From a checkpoint of a small transformer trained on Wikipedia.
Size: 3 heads of 32 (1 for keys and values), MLP 256 SwiGLU, vocabulary 32000, 7.62M parameters.
Architecture: RMSNorm before each block, no biases in attention or MLP.
Training: a variant of Muon for these matrices, 159M tokens, 9675 steps.
Each number is 500 + 50 x the weight over its row's rms, rounded and kept within 0 to 999. Layers, rows and columns count from 0. Numbers have three digits each. The size before them is the row's rms in percent of the matrix's.

# up: layer 4 MLP up, 256x96, rms 0.0823, rows 123-168, columns 0-95
# down: layer 4 MLP down (transposed), 256x96, rms 0.0749, rows 123-168, columns 0-95
# gate: layer 4 MLP gate, 256x96, rms 0.0844, rows 124-169, columns 0-95
up123 074:560511556508525426520622477575570567488493531477524452470538402503578455466513449479489480444568547525503598608510483460587514494504487459578516438539531556483568497472556459511484526426555667464512605501468548491509481522488444542546458537476478415448500473450532532434502458503515439579
down123 074:460505469436582406540560494510536512521470499427468543562542523539483398503461436510540442493517509558483528543501621461584543405496509520640520504494550574571531461420493469504422501398466580550437546518453603472533480469499427550507434528491468497433497448498472504502460422517457529581
gate124 130:406550582507414560457644507460458488494450480435502479520458491454527482512520506491399365480556470558522496476535408542457427508490506452488563474525516543499565601440527462509495463509484541428541488561528581394436433525581511525627522454564514493471530512489448450511511518512455548484
up124 120:476618554510485573524445546494527502513480518502575543538472446436426495541523593567471479499517518566524507513539488483476499519481585518458466487600540532448419503478544452450519485395429481499589658502433527495456570488587515496486492382541512572444472545515474565401442524495430533503
down124 114:561416450428496470538442466548485513552493486546537509519445526561545347493490489525616494450476514447575567504416525481524463465449486509453483459471437536508527516516498514520501538514544462544488345467477497584470430419461512496409580617472446410542547466501530494480497449462539457414
gate125 117:474477471435507504509467506489464470500574502484551465426431471492538516554477484618485480456494466521485506464578437408402507391513512608521482469541461498551502464447568497521482432441357469546576601413456534490462490464562452465484548419487487590535552387457457519506470463528461456544
up125 117:505507412516505463392467543459486523481442575522597434424495520524460522523412525464506455566490472468518548456474430451436492382527528478434434473577491516534426567535500473604488380494474534524435539442502488521481454503567394521462537566490483597501501408475447544460488464514430442550
down125 107:503470503458509495558509478570443528527573507494444571508539493488527380463496469490538437397591548525467510558497559519555471589494483554559540511502542478495549515508490473507538504549528430431434361490533451495474551464438540504529475421522573357417424566510555433577535469549548555447
gate126 087:425516475513485489516516553525538558426483589518548590496511580459464514512533530413541510523569464471545440493472441544493499478542557503465448593515561629513500495528462410452352512499560545541405461541529521509473500398518601552550543457473483479455441490502511504450457392485472411452
up126 122:497585446531458520479528577480521589487556485503620514464551514558519436417478457590487490551455386618515469494531509525467448478471490549464521466513535457473425476478455454441567527532433498552508521397583489511471496591502513433536499483411491599543415526448469535482440478528449394464
down126 110:550451492496493519473510466518510433468433510540386535519441517448435575575511573390503500433486511420514544475506462475493566543577552461481466510478532522462533527459577528503371478409607478463478490543393505500560458402496507535499518534580513359440591501517492484533539462513530562496
gate127 107:503599482552485536458474518525582555590492559528536583384478518593471543594456494470498538522514518459399469543523592531446468438478487529505490499481483531589511508394419514606489542559497593508504504494496455531475560438512537474375504494526561535469511472517474550435597571426516529506
up127 094:492568422519513570498492505579594551598489473489539586448566494485584491505565489489446522473473555547505464496520564552443569475463486546593504526485487496521496437389434440582502587533497500450457395479504534467455606443499493428429576474561571451470530421510468472474549524453452562547
down127 105:516471440467540479499467449567491496469529466452468427562579476439550486382565557491500471481504523479547541446428491437464559507545479534609501571413514472492514393529510413482527583432531426556467454453520631462568455517459507488555475524562466451484528461499544473566444386582508522536
gate128 114:542585415562506461475570512547563438574588458488455436521482513506494459475498489502495505528470526524569526505433496468503455500578480652424458537435509452464457462512553558435476493530574472531470567379473467597515454588550583484504475455438559595500562555522454481468516446442552510555
up128 097:554488452580531471423555446501569469496533437501437482508428546575538495419492509515482475473466518457583564477485620506491497470537496563474413577512442454468536458480579532449416469489470467529470477451475462557539395534501558464483492418436615536480606559455454468440508483510503449625
down128 113:537459506464497518523438521457509591483415563457524545522563571553527514486477478572556495517510510444505514512558563549423515470401502343448548470569453493494445510405478483530531527440483545531530408522538511483486564346451520499490497591490460434537448442458445529518533422486392492467
gate129 118:498499462546501502546550472459566565501479441447535480502464488469416509388568443507541477469593452376439476515515488489485480483366457480603547621474507485445507528618575488571384455464536532526509491480495450442491563482554419486472513490466446561483474436551561505490561535531495465455
up129 129:481426452466553410487578563446517512471460419425500519512534514465471575411499464522557459389639419434485480502503555546443428499538439514534563558484452481460512456561499479543392456437391523500453447486516404478475510458528492477491446495556535499508456408514539504451455600523485481508
down129 110:501487457602449554441430562513525505461536567658595480520503545476561470543467483411473541525428550552613503411493451534489502458566538445455500441591483505489467479441455515388572543506541546502530512492505492455504547457505572462549497429448439453497469583440514493531494407468552501504
gate130 113:566523406514488439560476531566538470491587439518504420496524527513480406479524514478514438528439501549495524512486466435491528471492562583569538577523525525534530504540477585569510520464647590520464466445425558475491546500527478527373482479437511570485416456525529525581552435421558473410
up130 114:560492505484460477572452573468528421601501592511532528483546490517526461506575534515489418532478503533466546481466554349489459496495507534464541457458413473492591480463503527617557499537479503489537494545562509566519475482561420510390501435546413525619408496544565448534520557506522534429
down130 109:472515478556529486538506482536470545394532416502438404536469529561449477438491497504547478506451478540518546520474439561434497436509546565608497592558608568525509555548448535469486582446609553500451536455494572447496554529474502531503570533448594480423553524509437489584505423422491463454
gate131 089:418569466469522445507583488520463628467435481480499441548543488576482524487442497508431604564509516511563486429487547457501496418606424496486405520532454484620525586508515445511477519507467482578505522469530496497554479513517455519576509547464443617472482628426452523499520481485561509557
up131 086:539472509453569554412488509445542399502561494523532561451518530469559501465479516539466420461476491508492447558530427509430429569380455519531597500506471471408396522454521561541442496512562470440402479541536433545533519567432514439404450487507582477474523409543568510479462520578488480523
down131 092:463536461525484482522519428471503525563496493518512532504569466516504471562442497538431600518566568532521557486519494480537515544543395453485443542547514489587578560628441484473647572550471509484513617438481577514550453558596465555590537544510515541527513577474444482514506491454494581546
gate132 116:532527503570526461438511514522533526554510614596471525512504499454537539508571468444506538471512406508478531526519461516484535585481535499501533487543421403493479478436467506437432371497572513459504486450546431503538536516457626513427493434596536465560533564509483535555380469466467610427
up132 123:458482486535574586503529455454453502560540456423464488475501539539423486487442523570434472542459557507597451434549525469494410482430501516477450484471566602483483462528507541483531553477489527545427513480503460550429490551536464452449541446349506581391518492447409502482623506506473432554
down132 111:561500472459463417542443557512513525423531599491542561541504562529571554433473494471556583474515458506517534545538467595469448545537512415484536495453480399474426524461424476471500471488423479515475488517541481496618497484464493471592453438604456403594530493530467491617475431421491528481
gate133 078:508590513507537458514556484596461569543511557479501617468527554509532449536454517571532481525449514496471594442491522532462455516556584497429416483486553474541484525526530491449590525444505428492384559493528456553429513478489574420503555471480584527498586601422509503428554587519507584474
up133 077:442489493560434588471469450499600444427539467515509466520512413463538520488466450494529473420500492525493470550459455449520438465467415503469589533499542534440439561437434487437531433510500599582534501522561508417491496569490537598515465456410431422556456404490422512553489412490503434541
down133 071:494530548486508557426568519562439432572504522467549653498450568540533513545535510524483605511461504551471566583454491569486432529518480484408508480419516499460417536445532507491620490526478478533399495580426525477422464525515485545538580526484528514491621488501401452556495537503489483506
gate134 117:507421494520479475345510471492619451492501498555505472614407533524499494517609469471589471484485534499546522470563474455519550510483600580518435536633522550450589513413419520500512515488538518449544446458534471542462558452508517498500480532559511439514433539406448491575484469494516494532
up134 117:516509525503520625657493560497517509564466471423470524531467446457522539485414472482511465493508481422394468482455480473472431494558410375563561525443505497526476506564504445530536483439492490497449491581568520420537505535475497497585465481452462478516547478562567434434524602541409513448
down134 127:489463503424506416371539501470556453485506507547496433586505526501538421555599484554538532484488505529566546475568520496539553486513615634497454497593503568479594503440434517508483477547523540452518434473516507574482553499535509462522558574531494545560417509419439558558437485439563523519
gate135 110:605536429510486401520518496603442514569524432475433467504602547468412572476506526461501522533478495510518465545457513438447544449426495452503523579510485482581562477447526525530504473511568430432514522517425490548458585456486530473477367515580454532631574486509539507484464526438565448489
up135 106:560516458492470467552480421595475492522506461465426419524505532540459523429590563477472518575487508532485474581493549402435535431475591507472503539487514433637556462425529515498524508539577432486558507486463451567540584499557555433468399504525507490519541520514577466515426546430492388511
down135 105:445422546593458477501457449491491489450482566561584490421438465567482556450492420502473502410532539487554551492413601495469456428552449552445494492492522500511421549512492514506474611460564542535452441422375441536509473498442476496429520541550504515499433488454501484501577405589507513435
gate136 095:428566445538535460465438464571513489486460462625457439467514509514487533462523528522575583621511483472491496477516574546546504431476441448580477464486456431528540487464507486529437539556504443514531550484449467552530524524531480605533559545508591536529580377422467521617496521493432507407
up136 103:485496523521500494497410544498503509476420504538467585556483622538424510433533538495562489472549488447516502529460571482424471512531429514513489466597504432478554528529520512587470559519381504458491473501614376581427501471555543542501512563564579610498524524564491433500446582486455538475
down136 093:533540465475530491467502508543496473472487459553438454435521409490582539510466480461558589586462516499433556439547494551558482438497545447573445498466510508530477456392462459493466392480615422502458560507406556463618488537451422542536555495522523444477527423458480506598427453500505553446
gate137 082:400456476506451496536451446537455551419538367493496384420527559473471511396519396517399495544540532599439575455524562501534468378479504513434476408460483481520525453488519531533515530433490475544578499599449529492512491528493578511513500473495517542526558491531530496530567585507465495535
up137 092:597487594449553541548583549477435461484514494363518523536504451488540385511510572503504492528481486464544447491497570459496593536425495489557496508549396491527504426522433534459569464527589601467491420453483564443455538516546419456532504540476518411564532491465459521533458397516494489465
down137 079:499555453554432469419462518479608497528464571556501568494511491540457592459510563508453518495510495493517457475499396570426417593555434525471585588503616493525568579480557471467453536551448499454507572472536503463566468560530550551499377456543515594450514462552478475519490463455534501482
gate138 094:500512510530616483464600429541519486416526439561535589512517473407552504532472560496526506514532558521420479470426535424481498471557591474510433534379491584441533499519475512428507525450446496492517373550465430520408503491495476476522480491532540536545616505506515452584479482424543420511
up138 083:487499529580598484547579492552547477481508392567509555457530516414567507509542593458482511542559579564528453475453533488531524512531576499585454467401514551508590447508504453426569513454520413503482457561546477508414538475397443512461492498618571448539545519448478495524481492461452544566
down138 093:545524528592451468581452540563556481575416518517458479429440538505480553491528460508507455523526538502626542516502509567475530555419522514571572459587532473594416430505537458601547473481522479520540497519633540492584491410433542521446500443533489430557462531461493536488528526483465582551
gate139 105:433377508476468519419550549532477468509471544544451506530620439533528543578445511577518500414440521467467452507474543532458456473613577506480545544426499507440532469523509533458377536438464470498564541458504451535479502466384429551549380509537564532537545503563512473496494553527482549448
up139 093:519423494475484446476501582517555505551409502539518509485628478478444554577466541556512514422456490476470398524446533462467512435596526527493518500425545516445529471534527566419402538440488536505532512462492522493494457382375385612503510479545547529521571494523507551517486467521475593513
down139 099:599608395494505423507400501528570508564485493451555486436481543448447542438536466466500542550502476499433540558518521433457554511419414498531499442556555539507501519476491562514588515522620516502489447484492630483513432396539469550483542480466442462468504464477561543523464456505573553582
gate140 093:487479544453493552533576450592522503453454568508521499542415469530554456629499547471476453530584452545495500528457496550464528432555524450457455579496461466564600476596551509525511475566549577534519424516517555451529532469492502497514471487540394509524496425499543381564432504580517571401
up140 088:504484471464515502509523433524498422479486620545471511515411461554534407552520543456460413535572444465451486463428470559455503398585511463501508514550473457493581486531582574521557580555469493527566410533485567473541520485555490531479551535559412521554465454524541419537441531605541525412
down140 097:489467537503480452464508524460466575452600428432496431474574577501506451564466541533540565405444559500467485515556605474489589548438495526567527521532491492546416500481424501426463482484508522532501598421553481611463535477503494442533463459429483482520571521527512557521571626470453540588
gate141 119:527451479516591478512515562581448416513456457475452583549469546554408536472489460396518496563530554467495434473463521520495519511441450467499523478425476531494538562512519571490482529539563573454482423539508350400536478454457531517502434520461489489384473637542529479438505409480520494468
up141 108:499496530446464528606538414388476487499463544586499533441423439376481489480500482451519511518474547470525558494502541509488372438575397541549473558558451406467547499487495443489462433434493496518459523506461585461571473497503465426468473388550471495539513474454535533573487523585545564521
down141 108:478519457560503483460431498524550504512530524447527484575507542524481515428563561604496449521531453432514486515464457496484593537400633447388494435474538527555517467470556480560533473530461518532546530464591449549504589588510382542470523555465496539494587526519482442432543446429431429521
gate142 095:543527439570432617527558525531512472521593526527461390497505503425375432447430453489504452499400497494428485535494530531550524447526516537493499540606453468481470566448540493441544553566409467514464525484477510509523452502432519461508509469526436601486465592460441556488428433476410539481
up142 078:465512485418549422474493495431507500484447492470531599511519507470582543538590517543504555502555588468556492472516462457469441552456428432520452497405509545515470456532442538561481411393578578481506512491545529493461556483529462480474509479478559412567540405544597453485576605483577426499
down142 094:531516464509487514576560462548473434525631486509444376438514498404389485465439481468512443497451517480455514571547535554591531539536538522533493516592471465531463585501507481397572511545404462500483525496490553491560457578480475461462453487508430608492511616497527566490437447469487517511
gate143 085:584426513503516487456563445402509504573478482550475545472512522547495644510495495430380512528501496548611511572462488524463455490480515533528524503482523462420460503507484546542513516424595463466572541428456532409482541526503546474464429515547497548531470500383532552601596441516482589529
up143 089:481542503446552475520501460472467450527475489502547529547564526447531447488387498501477515588464543528462439530461546519460513411382551479527508479545423504537455442496410525467500523532534377514503505462521448494616586535564466475501471417469452523613443421555382477555495469456499505395
down143 087:520451474588471556494555509481510515525473518531476390468485479564500550540580471533446455519461504514546489525565455501529454611623450521495528518424491522446419621544492539523475570469509613425514470546416619487467550511478525479500577509526473445469548592462598567474496491506513584467
gate144 092:526424517455471461441526473475484469522456435478432536511529496432544473547515441547403512381453416473538492436522519523513481454492497507452562489566466499488581479518445544553574506565431542487546527459527528485420418506455540514448535482557447324488436569476500454464466576485529560370
up144 109:488362580456520510476438492481481584587481555546482525500547532439488487563485433553512473501534465487580466494537597434492574453552522404463486457581449443473577491515416574535520518469475485575569473430495486514447471467490490462489518531555473330473468472430497458536497533466492461399
down144 100:451387573442572494589394493513571578539535525542522581542555487478510499515503505457447455535525456574525449498573577434499495543523540383456539472600391455461503517496474478518534518455548429510569414488487490497447445566437521376544454576489499459513543428485464497516514516502477459544
gate145 093:561473455455465397520498476447520434462516472508525420561467416512407547535526517508491523565521565445522384499500571529554538487415364623587438458473515474494443498474502498545475471521575484398459575453423438563570494488534536484511443463535411511533457518570490519537537524502522480543
up145 084:469576518573499637513603480531443515451538487497544529457504578541642497556496563410531576459501486529549529509506463503469442448563571423426530503459477492467474519467469485421565480490489572548540412585576513480505555509467448545547546549483579498456405484447507484492528535442513492591
down145 089:593435480409543448470397413476489501421612439536512453483461422488452518496427551559505520565478481414507519550514477476600526452541452559507475462495428534438500582490539464474554563519496512460499591526441462523529471495605486412519446560503469487472406438524551531529521495540444437575
gate146 096:492487431521340472440431579510497459414397506485497596551425579496402511441529505411573446564509496541490501464511463519566604503459577480438409491463512512534456550489542526449465485484495506533556520464536560532501463497567407472475469557554487457454474583503521512489549515551484417530
up146 107:463516508453600573525599495496491548483565538472499498500550448518596488540491437583448516501544518488453445453602539480450383401510455551573507496487527432521408525529494513502482502485388503572514415530454476559460511498477531479524576419537452536560564398469470498506420516472523445395
down146 114:533516475485371468453437533537489401461413487472481497568466580488406449491488513459618420542493458533452493519526512534554620539487567531469470462487461524513498499429584555511493444464587497482537585476557528493537467574526361519515443556538504448457439568537525484493567537534506438541
gate147 105:509593446527492488454365565432480498486476560520567542607460461417477482528486544485464475550537525578568486423523529562435555500456468493499469495481537564467404473516464452453442513498447451461482487464539528452537507531605473453446521421545582476517463383485551437549533581577528551573
up147 114:529486484515443478393481458480440441580475460462438522553495445457491513543436510436466502471531517540522497448552526650492590551386445533523516434530539483445503438436482513484400488499465418415519450492464578407547582472530498452430490476514521536487555465497546491485504542568521588383
down147 106:499486496437527451506586478465471550524513480439512506469489556528494461503558446552562474539438452483461570617533484375447541495573565518540533513491478493601570581573488456581554510525554547583466482465488490621483423503463492518559549532489511463486426471525473575447495428465489418632
gate148 100:506501433476511554509482480522488441511591417408504570497571448447567504563464467567547466482514542546465490430522471526479494470452570487417494540505493486485526384513533560470476535492487407549606461570477521542402471481470438543548584487517520527434442422473604535451513480566581484374
up148 094:557588585468472568561536508482578400427470514542443461462512493517437542412544444521520415447470564507523519492640511489461534517511470495452494522496541577464482473509575549487503489457469485476462489492445508667558477404544549448450444438565482527483542491434426483499465478587490568527
down148 098:512524612497471447490513538527524493512455535551423489492507522469482540463534482485434530517516507404573502503487533565480447561623474526588515545510396567430508551465549542478516512489418607526409569507561445538596571517529557403471461557503457457551465533594423467556480489499449496592
gate149 095:417507498421546525490450608514570486408419470479536497525435446439532462540497486486559601492461473466488444430530458536497515552577553504606558568573597512408441574470444470478551563443450512541514484542598544451489514537526478537548539548475477433514411527516451475505462588462463477456
up149 098:512507414585563485501559474564439474375437430556550477455506542501492469536515418543569541518513470547609437604424430399543549515541509524497463442469501506513500518563431476557462485502492446491487419407486437513492425437465441414513447410475550580519498471483495484523509588471502470526
down149 094:547479439566471434537460538474566502470542496512503538451568568405478504474505605518434605548423545434470558461542522548504441537510517461454524530552535504478513528389555493561479497532535535493507490611594474399539544563519533501484525480453614470479546476463443515543597488603416523548
gate150 107:532548398601555526512528404484469517459412590464616510521564550457463553553530531485518446605614545524465483469544567472451517552399511524499458451466502482474467509470458547472511483457512502485585438499507395491495478558488508386488469528497511448527592480507546496562528538393502567471
up150 104:525506513499519448417521592523447471544604366585436487500395484502493497480437454534482582402440528555479589478495434489527450396492489533482526440533518525501492458473516430500618516565421486505460513536530526450487547552442547556446519493536474518575397527474480438508473479571546446561
down150 109:541565483615535462469523484505434381547519524519580502528476501458530513515448484547454558512569569484500558475473556357449418476498529560441459378477455535504466541514449526483602501524449488535532422574509482486507457607448475471453478532508507395496509411530509492554503529538524606446
gate151 133:564534459598485431481532486484521510458554489502570499524506603594585517489513590553524484541515543491542452573473505442475472496534506533474433492425426465568443585548490509630498526556599567471504512442578565527500569586538594474469500542480448477631516578518528567474502504497515485522
up151 153:435517533430500472509561454460546510547465398421507487455508487418454469464523390497550486467521526529534563504577509588459433461490585534541537497498477498469434478431468591525504461472526517470398527455383488458480452424436487554399507515440520547439443385475417453503465565450537444508
down151 134:467522507503469493533516467497556438527528504404567424540441526603536473488522527625577467455500448481397494588488540486480506462514655581540509492444468532619559522494551538459506441537512465479454421489467590612484449593519468490479528505501511508500445448489476440547520578474447460477
gate152 107:505458505567379482437511547388478509527549495440585485610455552456564462507438515588463475599479545577507433524580565521519506543428547526503568460524503604512446507556565515471476502497519442525538464430520514500457609525552525525546552496517506449536477517487548563461562383530484519434
up152 109:598514491412491594510446438536538458547568522588436553511471456553517473536451488392442472481461471470517572461534456484546485501465545413502484526426615498459527465545442557521581560435501388433490438530541434485540437452454436470470499503523510597436462474500541449533574577518495543489
down152 106:453437506560404447496565545440442445601537475381559486565465478485553507526402510714392536590483535533495402520572524531511513457476504533495569491560489564530530532499507498468484488556437461522493481466472507490467565517536488498550546492517475466558476521454529508483558418490521471472
gate153 062:605566506391427485519533417493479553584492478525493461437550608471528458567417482525457516492570480467496545511509533511460532513606453437480469376496476470579464448547471437426435520548530417506508524495525484522616416559525475554555475470446472576539464556514523514530576500435507501543
up153 071:534482507539624495462483467480532536481493522538562560525520356562544533478552510412535459396436543577534461499462485486491452498452542484469377539456503616452473582485455455560503433465477573498561524480439397441476524532523530514452468561504502434453546483514508472385462412533497513488
down153 065:534457510560535486479525455499571509533500533553533520466570361496461514508503480463600491431429510535551465461469523442475417465485588485497446578454554511453541563470360463563485489462468596494555531507474443482454521521599441525436454532443507505369612466561480454481514496573488532495
gate154 112:478537485516551437514510472536464459532490429466515463657560431534479499531513523505412636406525441391524551595458493599446535472487415521521490564493580455562545503421502558554490512506522486555547467507474471489523503556487545452517501489474537509572514514364489522579476445496473539429
up154 103:488455501435518559476475510494534505481539568522491520379448505468510492522526435526587386557515564586468439424582498452535489548461602458473505511474437486474465408555480503456500473480507520421449505512478501525459507489522483522537499573595358486461511478673552495446564562502525458553
down154 100:486597474514582480445394513427463445505546571484434524543535408550472504580507537582535441406476523392527534563505432576436532477500476447421485608495553487515500417481546553496512493507517464505474507528496458507431501572455562524536548469450498417487519478508524485535406376448498487429
gate155 096:493472522528488451491434583525435498588518527491533496537477587446445459536490543484586426474398518442504449508500559479519512519541560535490450531542506468501423542570548512526537535532471493529539453456471438475499439452529604524369456440569312478566492467436475496565472491493455505596
up155 098:486556430538551512535555424479527476420504438479465505447542417516551522480500457542439601475601502570500512448447448506494427483445439489488542416490485519555541470419446454484453451452504497476454545522517527531518540556532415484612510566432695523496515544530523503401531522530533500452
down155 092:437599474559457491575493478517499477554489467520452452552526576488389507481395523518481517486447527464396420455613542449415467520459574512474500492484471505486465538480519513526511596540414535447487454542543435453411398475548565528500402473502358497509517499488472528476516586456476530492
gate156 110:452510577483491538528566537482510485518435446442396393496530511452407528515481467441588452553550485438474483544490478490522432586398473538618585497514468374403575588468562509528459485468547510485512476556366557504561535475432506471500456541536519453488487463524554459491482506510492519508
up156 119:476464456493549551475467428473408479447414406516462497517427518454489523492527472445399476515565514449466438504461549560561545436455402509586554518566422417441545558466480567490456483497511477429458404522501543370551493501532487482417508530581472533500531445481588406503469487458469513458
down156 102:508510479518482415500530466507565516515560566555526565510539518521505553530516547575556521488511536534529509502517492536437553516506589510352472476388557577519541400517486483505552464524451489570499506476542418588451494477488496578496483522336554473547558559491392560599514421519497481456
gate157 093:579550490502420577552487498403549537567469569443487492544510413501440516445565401467491524459450437466539550439463531468411536431555486574461526466483396450457527564503487551579523469465544492421496532479522476519532496490495385451526493432516490553516552516538509462498466469617521580387
up157 092:571591544464441512551459491468509582530458569475579485479475465573494475470545468508485574536430458460545452444484553447434582410546518535429429498500413503510569541529478491506506508472496501472451547494451463497616537488459390432563531515558478568576535527511480443457421435634544534453
down157 092:441473486396501458525434573629486465494536452541568500544435504567508529517528554499526536524527457457507468495444483494544507466426470436515468518461488607535570520443478459477607508519411503569441544514478482522530455467453507493480601560517571451514401499538534537458470437412433392613
gate158 107:453544502542439505529534446495484542509554404547525494530485600456492452473589419539484483421509424606471437522553630479490578472491451476466594537591480511461535488535477430472569496502386585567537493513506509412438488510471487535520501506554422448506439493504536453476463432584558556459
up158 087:460405532548411525526534463522471485546512531515529457515500429504501470427578427499521478462536464493431457412574520496428611388557506501523543560583535500512510545520493464462489599486479520499518456518536443455542498593541532588526546538550473462431414476480418520430454446638495576523
down158 099:505420542517529486437496468442507501448432541477450503421512414544572528558458592434484473557490543420481542425394376516491461528510545533567515450410530488577511503478466460521492518557611479443498468459497458598590506478524498471485523566402574531462498515447459477486566559508442535585
gate159 104:557551527489471402465458563556575486492519373508424569580486515435441583584486556498571448493511488537529543503567613566555529566514488517552559518505582500378556469514441461475501470417478491531490519555415552393487485481533529501453509531410558478431512496444487455535498465487518529531
up159 115:585548459478588496520538412486481510513540400424582493500422487484478539554489510542604437534548495497494555553420536442470442472568548518568513447482493491438560550445519573538463480496505502645507454498407470501428465464508433471522488448462605490519606542542477483454498421511567436479
down159 102:434463484546478467522463544494491481516503623572455489474551548502568493431498516453456566522420518552498391444617505648479504511506476424493502494475500463557370445528527414449492493517518491453501555443594432458528504462554537503464500553479411482491496516378540507521507613492477491506
gate160 108:385491494626461425549468490445451439495509514455503439493491561456427492474479498398570499441469500488507478581458462489531455563555594441502593479492525537416478446435556430531491431447443523506490521427477495545453448453575462446475367504469564515535472445471474492534523501532382474526
up160 095:548474467438563454474481593446506604478452547508530563503547449462593591552522503594406498573528475557472507467581564443457581432492451607488446558535481443542466627513399524550517538452505505489493543503488526480545524545497491511572502482505453515526487436552503554498488556489612524429
down160 112:459529447520493498530500482490477472512498499447481551463575598446487561485484465451457521519450505479450425560585500565572443472535594453502608458453493537402395491406536447546528454546608509546495538597522557489434506554482518446499399515495510512489521529476581418539509543363467519536
gate161 056:466476429494501607490463528485419520486571548411445510502496433545534469470478544534641569607523510470401416492510435427562443479467512516540508546458498566439462482518435611592521445423536553487567496507495435495563512483544487480483542514447557465522508466558519458564488592517566466545
up161 067:565509599505502505477588452496603437476426468579557443506490542472479574545551461486394429438492482485549609542525564547453481487503563453474518496554509413510507577498606466428461586556482493558464504495528552526569468475482504468536459510567400517463465497390496541428509485519449490420
down161 059:548477558490593491486569489453511492482541482534568455494480498531462560530533492500471472404489513503552553591524510462532487542478619437575540519509550442514525528541580500431497564572404459553562510535608522576608414446535477485563496478567367505519472484495477532410517502450556474412
gate162 100:549512536442427503506406481471445535521548431481541449466553535403602457566563506509462511516542475541533492564470528559604573538559364517465476482493460477455579568491471467450524514519503496432573513558466582487542509605495486502503588559494563451467570438517515528440515525393507491414
up162 105:509461560411470518506348557445469532503509461522517430478530535443582532586528536518490531515535497570542439592472574536622548543610443512465489480555424439476572575473503459458524469486458461442592535546431528446554479602513453479507525522483519474509541466504548507408517523443540469455
down162 108:521491510519576474444538520586525482521445618548500546417393459565379550487440540487513457500501575503473537427546490478386570450527572507520453488553536550538524479607530519506419530449524536504467431425512510481514523381471467532486432514462491500573420588539437468553481453541498478514
gate163 089:437389385522423574466467484568476551395502434498525538467503376434505514507509505546432505456531483552492497481521522535449513542524606556577479400531420545491532514494552487427519524496424556487526535484436558440519528486471470485442582503512492600521534433543510509403411533535453519547
up163 100:628534588473552456539502502496471502599547618503448494484557636582559538550558470502533540557509513414520472494447498488520460429483446483498502559513549442533505443478543552564502492511566516547525450476562434557480502540508495500477432481485458536442532556424546510549579391441584476419
down163 094:425415448525472527448482579565480507497483365459569540472461510489479498489514537466410505472471473596482480576513445486450511512588542548499490459563494531503541515503505479441591447433497485482481494488457525448439503435514482534517501481494565439585522429542593463426354569588398440526
gate164 118:478499448388500471411556498557456515465512480473456402467482500614521497530540483556402486507441486380536458423457391567456485384428481496541514537524455499445575485542461517458408512471433552464487476524497484554464469559498491557524385457480469551513472554481438501453471493423581508472
up164 123:449467507531504390393556496567444605451535450544477475436469562471489574439472526482542503546554445475550442464520517502495508502508605483537402608523608536584494502594502483491490528547477520523473512496435529525445424444467534453505574452462486566406587578494469552486523557459556480469
down164 125:501517506579524616591488517536486494504446494515508658555609492494469514484477492497631543495539516639461524475476600463519468585582494547489501463510546462512432506502473523529562566482594450578556507524514507501578494463488467496521533517489555448472510473543561479558472549612452436512
gate165 065:502504635440473549548499588450527516561390489508562512580515450421529454490479455578595492471491498572544535556570598476520482448484470494484478462461437542525527553532442458486424500455437467500473509521478572412503512460469480509496572565429532497525475476589527475403435558534459448384
up165 067:580506418552509443506488520519450587432508540476523451554514449523517468539580509358494461576565450520611529514512552514553449442507558533462438574524476558518420543499476536607493521552454453587533412560471532492421531423458539500474419531427518467458507435530537499569503561517449453477
down165 063:592426326557533479422531459488499528491586552524507483474540468553490505536510468362420482509504480555527458498537452547483568534483537517516468545554448484496446461521511540490437499554577506486609431527497528497548497518518544422542468402598440477532488428517460527549556584455440524560
gate166 101:535565550579416573517491430487406434515556494468543442508581432489524459495517513454558444457538432529479456452487510365506518453437463520457458599509486569524397538472540475535494541468567512538487491517467462564501606429548502446459472518475489609474487534489483490513447414492591423418
up166 102:580592560561437498481533488464478480503527430503506516536539522444445481441514474508483506528547482528516470456533531396483584474410393571456443507524491487545502512565565476572541505519551522591536604475530496469557529366443554456408433511532440570545589527481468447465443431414468507469
down166 106:491505423457509539517464513366523602408454585480507521517468529612547499488507515509435584503469508481511488471559435583394461566600563457556572568535496574461533420467434523461579445487434491512527509493505492452540545520468527525426426445494498487441409458461528487525541555470540454552
gate167 060:467499378443518456434535396470592464539518508507388483513489402476551456457458579547452473421534418606449522457449501481414474448530532540489522476546525454502510475463429398504520524516390482554546530531517510432513509510536427467568593515545524550476450479563464554456502536439466483448
up167 065:456509650555417529559553440471462580411497504560623423502558522482467448447495514540615427494488542478438436503502516557549501497530505564527516517480537531498528560462588539550473467500489490511527482466507519536506576496556523502523406452537484465491515522381465455550593543479565613461
down167 056:571459484556574462504479494467535521560544539527530526494532533467500562486528591536418645580433634592522454481497511566471547471490544534445536498549431496574481581480490575491492517549475552492530510407501407547455481465508515469491522497516473518561505422492566543647450562488568501472
gate168 095:447545426462506518507477459469581476561567553581463473502552534538601464454500502462510539525488584499467554535495581503468486494474463419535407526498542435505559478507479518553529515401618455471520558488494450462578628517489519529467472580546561500562478551590425515467462494483600597426
up168 088:463608433578480466506501409486460558474523460472497495579474460492501502442487457502537482548509487500516404431537525513503400508473554549517466460462447478514537461404510427498473439525489569501486536545497529546475424427531623435531496453463378540386599418452524577515544482508495395525
down168 093:500518535403584498527419468553538437534476560564547527450511557495559436544561548471465454485508549455410596550500468466502509459383501409550544445516558512467537528549497560534492566491586440500517544503605514535473597501553515588419461528558554478543436555584514433447480529517547476483
gate169 135:474541433553418472473470403352471453505566511436498453519480548600495512504528500440481470581421567464419504461473494505436506443519400468471560535501457527516572536556510558564445483493531469497547565519423398442518511468484494451514377561512536551563433551494507501464538514532558413482